From a checkpoint of a small transformer trained on Wikipedia: untied embeddings.
Each number is 50 + 15 x the weight over its row's rms, rounded and kept within 0 to 99. Layers, rows and columns count from 0. The size before them is the row's rms in percent of the matrix's.

# down: layer 10 MLP down (transposed), 256x64, rms 0.284, rows 63-87, columns 0-63
# up: layer 10 MLP up, 256x64, rms 0.276, rows 64-87, columns 0-63
down63 136:46 29 68 63 79 67 46 55 57 46 22 47 73 45 37 30 27 71 87 39 51 65 49 61 48 40 35 68 70 38 48 52 56 73 70 45 49 50 23 48 48 36 50 63 46 54 38 43 55 25 45 51 58 49 68 45 36 70 59 75 20 31 36 39
up64 102:31 61 42 54 43 47 29 60 42 67 43 47 72 40 48 62 67 89 30 65 41 58 45 36 61 44 45 38 50 40 38 72 39 45 40 45 41 18 38 31 48 31 55 52 16 56 60 49 62 46 40 40 62 43 68 52 75 51 79 67 63 50 90 35
down64 110:44 50 60 51 60 38 54 76 51 42 48 63 56 49 27 65 69 53 43 42 54 47 53 45 25 41 72 07 61 25 66 43 61 66 75 65 57 42 78 59 26 59 35 57 37 73 38 40 56 68 17 60 59 62 68 70 33 44 50 37 56 47 30 36
up65 097:56 34 49 47 46 74 59 63 69 46 48 42 36 61 44 61 66 51 16 35 56 62 45 51 45 52 55 72 80 52 62 54 56 63 49 65 44 51 78 32 76 42 34 58 33 47 63 52 50 73 43 27 51 62 30 43 72 60 43 59 26 07 75 36
down65 094:27 49 66 60 56 50 47 46 38 62 61 66 35 62 65 46 58 48 63 64 28 26 51 38 71 51 56 64 42 49 49 70 40 54 42 48 47 60 66 29 35 35 20 65 62 30 86 33 61 50 47 61 65 28 60 31 68 22 23 34 57 34 52 79
up66 113:58 58 48 39 36 43 56 53 59 39 34 41 58 42 11 54 60 42 53 63 62 58 39 46 54 26 49 54 43 58 47 74 64 62 62 54 13 10 69 38 70 77 28 58 40 64 49 61 36 30 53 47 54 16 34 50 79 37 49 46 75 51 47 52
down66 108:83 32 67 47 52 52 67 63 42 58 37 38 59 61 19 45 42 37 49 71 61 52 18 40 29 37 36 67 41 67 68 49 42 63 32 57 56 37 42 55 69 43 35 75 80 60 60 77 56 47 45 31 51 52 41 16 49 46 45 69 69 35 37 40
up67 095:88 76 51 71 60 25 43 55 61 38 41 37 37 51 23 65 42 46 37 51 39 54 44 60 50 56 34 38 62 69 27 73 23 51 54 57 35 56 47 59 56 57 58 55 41 63 30 38 51 59 25 43 34 36 23 36 54 75 73 50 85 63 47 51
down67 083:52 45 32 67 33 35 48 59 38 54 30 80 55 60 37 60 49 59 62 57 50 56 33 55 52 99 63 47 42 67 67 46 61 61 44 62 39 72 43 89 55 67 40 35 48 51 45 61 66 50 61 85 57 46 46 33 34 43 66 62 66 52 73 38
up68 107:64 48 46 42 47 43 09 71 62 41 47 59 62 73 40 63 68 47 57 78 42 52 50 50 36 47 25 72 31 50 53 46 51 49 61 82 52 43 44 59 47 78 22 76 53 76 47 66 38 32 66 50 46 16 62 47 64 40 65 29 47 46 65 56
down68 117:49 39 39 55 58 47 44 63 42 59 61 74 54 90 56 68 44 51 72 71 55 67 56 36 27 28 35 49 24 50 51 58 50 70 48 76 49 58 35 78 53 48 27 59 47 24 52 71 65 34 67 44 54 30 77 38 74 42 57 49 51 28 59 39
up69 083:62 71 61 72 32 43 57 70 44 44 43 59 57 18 71 49 53 38 35 39 59 70 66 51 56 30 48 57 47 59 59 47 51 62 83 64 79 12 54 41 57 47 41 74 45 35 31 55 41 50 68 74 37 52 08 47 47 46 57 45 34 65 57 60
down69 084:63 33 61 47 42 46 64 33 65 30 32 63 38 44 66 50 45 51 49 55 51 57 64 57 59 04 37 73 26 49 65 35 48 37 36 68 44 76 39 26 49 34 33 60 71 44 65 50 62 32 68 26 55 60 40 30 55 67 44 72 23 49 49 30
up70 097:41 86 44 51 47 50 45 54 68 56 52 39 42 58 67 72 43 41 43 45 43 54 75 33 63 36 40 50 92 59 59 59 61 66 62 65 36 26 51 73 45 50 56 34 31 49 57 69 65 68 48 64 23 30 59 79 50 73 50 80 46 42 44 72
down70 099:62 72 50 70 69 34 27 45 49 52 63 41 46 62 86 48 59 44 58 52 78 53 55 39 44 81 65 45 53 51 54 17 56 66 73 46 45 43 73 32 41 28 62 48 70 48 33 42 43 57 54 38 58 41 50 40 56 67 56 79 46 43 14 24
up71 105:70 45 72 51 40 57 41 66 50 59 00 49 44 37 61 33 56 49 49 51 42 76 47 78 83 29 52 75 61 56 58 54 47 30 33 53 43 32 77 44 38 31 52 66 35 51 56 46 61 64 61 51 33 54 66 53 69 57 46 46 53 42 51 56
down71 104:55 60 46 52 59 56 48 68 44 56 47 54 73 45 61 34 54 41 42 45 35 76 50 43 80 63 43 59 53 54 19 02 60 50 40 42 44 54 68 41 58 35 21 54 47 31 29 79 44 28 83 57 49 54 44 47 68 31 51 69 66 40 30 59
up72 095:43 80 69 46 25 52 17 52 69 77 33 38 51 40 65 44 56 24 36 66 37 56 47 53 44 54 43 49 55 57 40 60 22 33 54 69 20 29 49 49 54 57 40 59 62 49 25 07 42 71 39 38 34 44 38 69 52 51 46 39 40 56 45 39
down72 080:52 38 46 25 47 66 70 80 17 51 62 71 70 73 64 53 45 38 45 30 61 45 51 59 69 39 67 67 77 48 57 42 52 35 51 52 72 46 50 58 77 75 36 34 47 57 32 61 55 47 79 44 59 63 79 33 36 63 63 48 62 49 35 37
up73 101:45 63 34 23 30 50 47 70 60 46 75 34 33 59 29 44 59 25 40 57 49 50 72 58 62 44 55 33 71 60 60 51 69 43 59 49 17 45 61 50 39 74 45 40 48 63 53 45 28 70 49 80 32 56 42 37 73 55 81 62 29 35 72 38
down73 108:65 62 41 11 48 56 66 47 38 39 50 30 59 52 32 45 47 58 35 46 66 63 50 54 47 68 51 47 64 42 32 61 26 37 44 23 50 57 46 93 39 38 58 20 37 45 43 44 32 52 56 31 79 28 51 33 61 30 45 21 31 58 57 52
up74 097:24 47 28 31 46 65 47 65 45 67 64 39 47 29 44 62 41 44 49 23 57 28 52 61 62 57 29 76 65 42 62 53 71 29 67 75 34 26 63 38 38 49 57 37 37 39 35 57 11 55 45 53 43 53 48 62 72 73 24 42 52 45 69 57
down74 106:49 57 22 34 46 37 46 52 53 51 73 45 47 44 56 48 44 62 99 71 52 59 19 85 54 57 70 42 50 56 62 72 61 60 23 52 68 36 42 75 45 32 34 81 58 52 52 47 53 63 39 46 23 51 45 38 51 41 65 68 41 53 43 56
up75 118:71 50 74 50 33 52 46 41 43 74 27 34 39 59 28 67 42 61 41 58 40 57 30 34 56 30 08 73 77 47 21 46 45 57 49 54 62 39 48 35 50 62 42 38 44 65 50 51 38 53 38 72 50 56 63 79 37 86 48 46 57 64 69 59
down75 109:63 32 42 26 46 45 66 82 63 56 59 40 39 87 70 52 59 52 64 50 54 33 60 72 65 45 69 55 57 61 77 45 43 62 40 48 11 34 35 55 58 56 58 96 38 54 67 41 51 35 27 52 51 52 39 74 55 36 51 54 49 53 54 39
up76 099:72 70 52 41 69 40 31 44 49 47 68 38 41 40 47 57 81 31 74 47 60 65 58 50 51 35 58 43 48 57 67 70 85 49 38 55 39 43 68 41 30 63 44 42 59 40 44 62 38 69 40 45 42 22 26 52 64 59 65 70 02 33 47 56
down76 101:57 46 56 33 69 45 48 41 42 65 68 70 09 40 43 44 31 36 65 10 53 62 73 24 53 34 47 46 66 58 40 73 57 35 61 45 24 24 36 62 42 75 47 22 52 35 36 62 43 57 52 38 42 35 47 49 64 51 48 65 50 46 68 36
up77 102:51 78 35 42 32 19 54 65 63 53 60 45 38 53 29 46 63 37 32 37 49 43 50 55 62 41 56 48 48 42 28 35 56 53 14 47 31 43 47 33 43 48 17 50 49 38 76 49 52 74 75 40 50 38 24 85 65 61 66 55 38 36 56 73
down77 102:43 47 45 65 58 70 40 50 44 35 70 71 57 27 45 45 62 44 70 72 58 47 73 43 58 99 55 39 75 67 66 56 58 63 33 50 44 43 78 59 56 62 72 48 65 57 43 67 40 50 08 53 55 76 59 51 63 52 41 57 51 61 45 45
up78 096:83 57 63 57 37 64 55 50 50 26 45 28 57 25 56 60 53 59 65 60 68 27 40 40 47 46 44 44 88 54 59 55 42 37 58 61 32 31 69 43 22 71 46 47 62 67 47 37 33 44 51 45 54 59 26 56 62 69 60 41 08 57 39 74
down78 096:47 63 69 70 40 67 44 45 44 44 34 66 37 51 84 40 49 35 49 57 67 38 56 41 58 82 52 41 60 64 39 55 33 44 49 24 45 38 39 35 59 69 67 36 53 57 40 85 61 58 37 65 35 64 40 71 57 25 41 60 68 43 58 92
up79 092:60 49 58 54 40 43 37 47 48 52 72 50 45 40 31 53 49 37 36 33 67 46 49 42 49 52 35 43 73 53 20 63 59 29 55 89 41 35 57 38 35 79 51 71 44 81 49 54 31 58 46 21 74 47 43 50 81 88 34 56 54 53 58 35
down79 092:39 61 57 65 54 41 55 37 72 38 52 49 51 41 49 32 70 58 52 61 73 31 57 19 53 22 30 60 63 61 40 63 27 74 32 66 52 56 43 57 36 70 47 83 57 54 27 45 44 51 48 33 76 66 59 42 52 38 33 75 44 40 36 85
up80 110:33 52 36 54 49 69 47 60 65 53 31 33 50 59 47 61 91 49 41 46 59 68 68 38 41 35 29 59 62 09 56 51 47 52 33 63 59 30 61 58 25 73 71 31 70 49 58 44 49 81 38 57 35 54 37 70 34 64 39 38 48 27 59 54
down80 119:42 29 55 64 53 41 60 52 48 62 47 50 28 37 57 37 67 33 32 55 72 69 67 53 41 18 60 42 24 21 68 72 47 47 29 46 51 23 48 79 42 47 40 54 67 53 37 32 57 56 53 58 39 63 14 50 18 55 54 62 43 65 37 35
up81 107:59 49 29 55 30 63 31 66 73 39 55 42 61 55 45 37 61 45 41 55 82 55 38 42 48 51 43 75 62 53 32 54 62 29 57 65 19 40 62 49 65 66 21 88 47 55 44 21 47 58 75 38 65 52 25 52 55 50 56 50 16 56 67 54
down81 105:55 34 38 65 44 42 60 61 49 41 61 37 43 33 65 29 44 51 62 52 52 59 59 72 46 09 50 73 67 80 41 43 29 47 15 62 54 42 16 66 44 73 55 50 52 76 55 41 63 67 39 60 66 66 33 60 57 65 46 39 34 44 33 72
up82 096:43 46 49 63 45 28 52 62 48 69 34 30 71 55 46 61 89 45 43 75 42 65 26 83 39 42 47 47 48 61 76 49 71 67 56 62 12 65 63 34 45 33 55 45 41 49 55 64 38 81 44 54 47 68 66 45 44 39 61 48 32 33 69 46
down82 078:06 28 50 36 75 46 59 61 62 44 52 53 50 65 45 59 50 18 44 65 40 44 55 79 64 46 45 59 23 34 27 65 61 51 38 48 82 73 47 55 73 41 51 40 64 47 58 68 40 60 75 56 35 57 49 27 45 76 40 60 61 44 55 43
up83 095:71 25 38 30 67 67 53 63 60 48 48 52 47 33 67 85 48 67 38 25 39 73 36 54 41 46 45 39 60 47 49 75 70 45 73 59 51 51 74 15 19 24 63 49 43 60 26 41 60 54 54 65 49 39 59 46 60 53 60 50 49 22 61 41
down83 096:60 37 65 52 46 62 43 39 97 62 65 37 54 34 47 34 50 13 58 48 43 47 25 54 57 42 34 51 46 63 56 62 13 39 40 53 57 64 30 42 59 18 78 40 50 41 37 47 72 40 42 55 70 60 37 44 41 79 57 47 62 38 56 60
up84 091:29 60 30 75 28 57 25 38 78 72 42 40 22 50 48 61 49 35 33 39 59 39 51 42 48 47 37 38 53 15 41 51 62 49 46 33 61 20 86 31 50 77 55 41 53 41 57 66 55 43 30 63 39 75 44 67 62 40 45 46 62 42 53 57
down84 078:75 45 81 70 54 51 54 32 24 55 50 45 66 41 24 72 57 42 56 68 50 29 45 53 61 64 65 37 17 60 56 57 42 35 59 52 41 84 22 45 59 51 44 54 45 58 30 31 26 51 49 58 52 33 69 26 74 44 54 57 39 71 66 59
up85 080:66 52 54 62 57 40 47 57 43 51 15 60 29 52 32 54 45 63 46 59 25 48 50 40 58 61 40 71 62 53 23 51 51 50 71 39 33 34 79 59 39 68 49 63 61 38 58 52 36 58 65 74 51 60 60 94 60 71 64 33 51 65 49 90
down85 073:57 30 34 51 48 35 39 45 70 71 84 49 62 53 60 47 29 55 35 48 63 53 45 60 76 24 34 42 31 34 68 60 66 47 47 51 69 49 30 30 65 31 41 58 56 54 39 52 82 53 34 38 41 48 34 22 38 42 54 94 54 48 34 48
up86 096:83 55 54 48 71 48 34 64 67 32 41 55 83 41 51 32 70 56 45 27 47 58 49 44 75 37 30 43 61 60 08 53 55 49 64 56 61 76 80 28 63 39 68 49 48 51 34 33 48 47 54 70 32 47 61 72 37 50 67 49 35 58 43 53
down86 092:43 49 57 58 45 39 37 49 46 44 50 83 57 60 56 29 71 39 40 12 30 38 55 38 56 50 13 40 50 51 52 45 67 45 57 29 67 58 58 29 91 52 53 59 66 57 50 44 57 87 44 52 52 33 55 26 54 51 57 18 28 51 54 37
up87 096:59 48 40 39 53 60 74 52 76 62 41 65 49 35 48 49 58 99 59 40 45 22 50 55 41 43 61 51 54 60 39 88 56 47 40 48 53 31 43 53 23 70 57 41 52 82 46 60 55 36 72 34 32 46 42 61 68 49 59 84 48 49 61 51
down87 084:21 90 57 59 51 69 32 33 42 27 50 57 57 55 31 60 53 53 39 37 76 78 42 33 51 60 43 53 40 80 50 35 32 67 52 45 53 32 59 65 59 36 49 49 61 31 18 47 62 55 28 32 49 41 80 52 59 67 51 45 29 59 38 44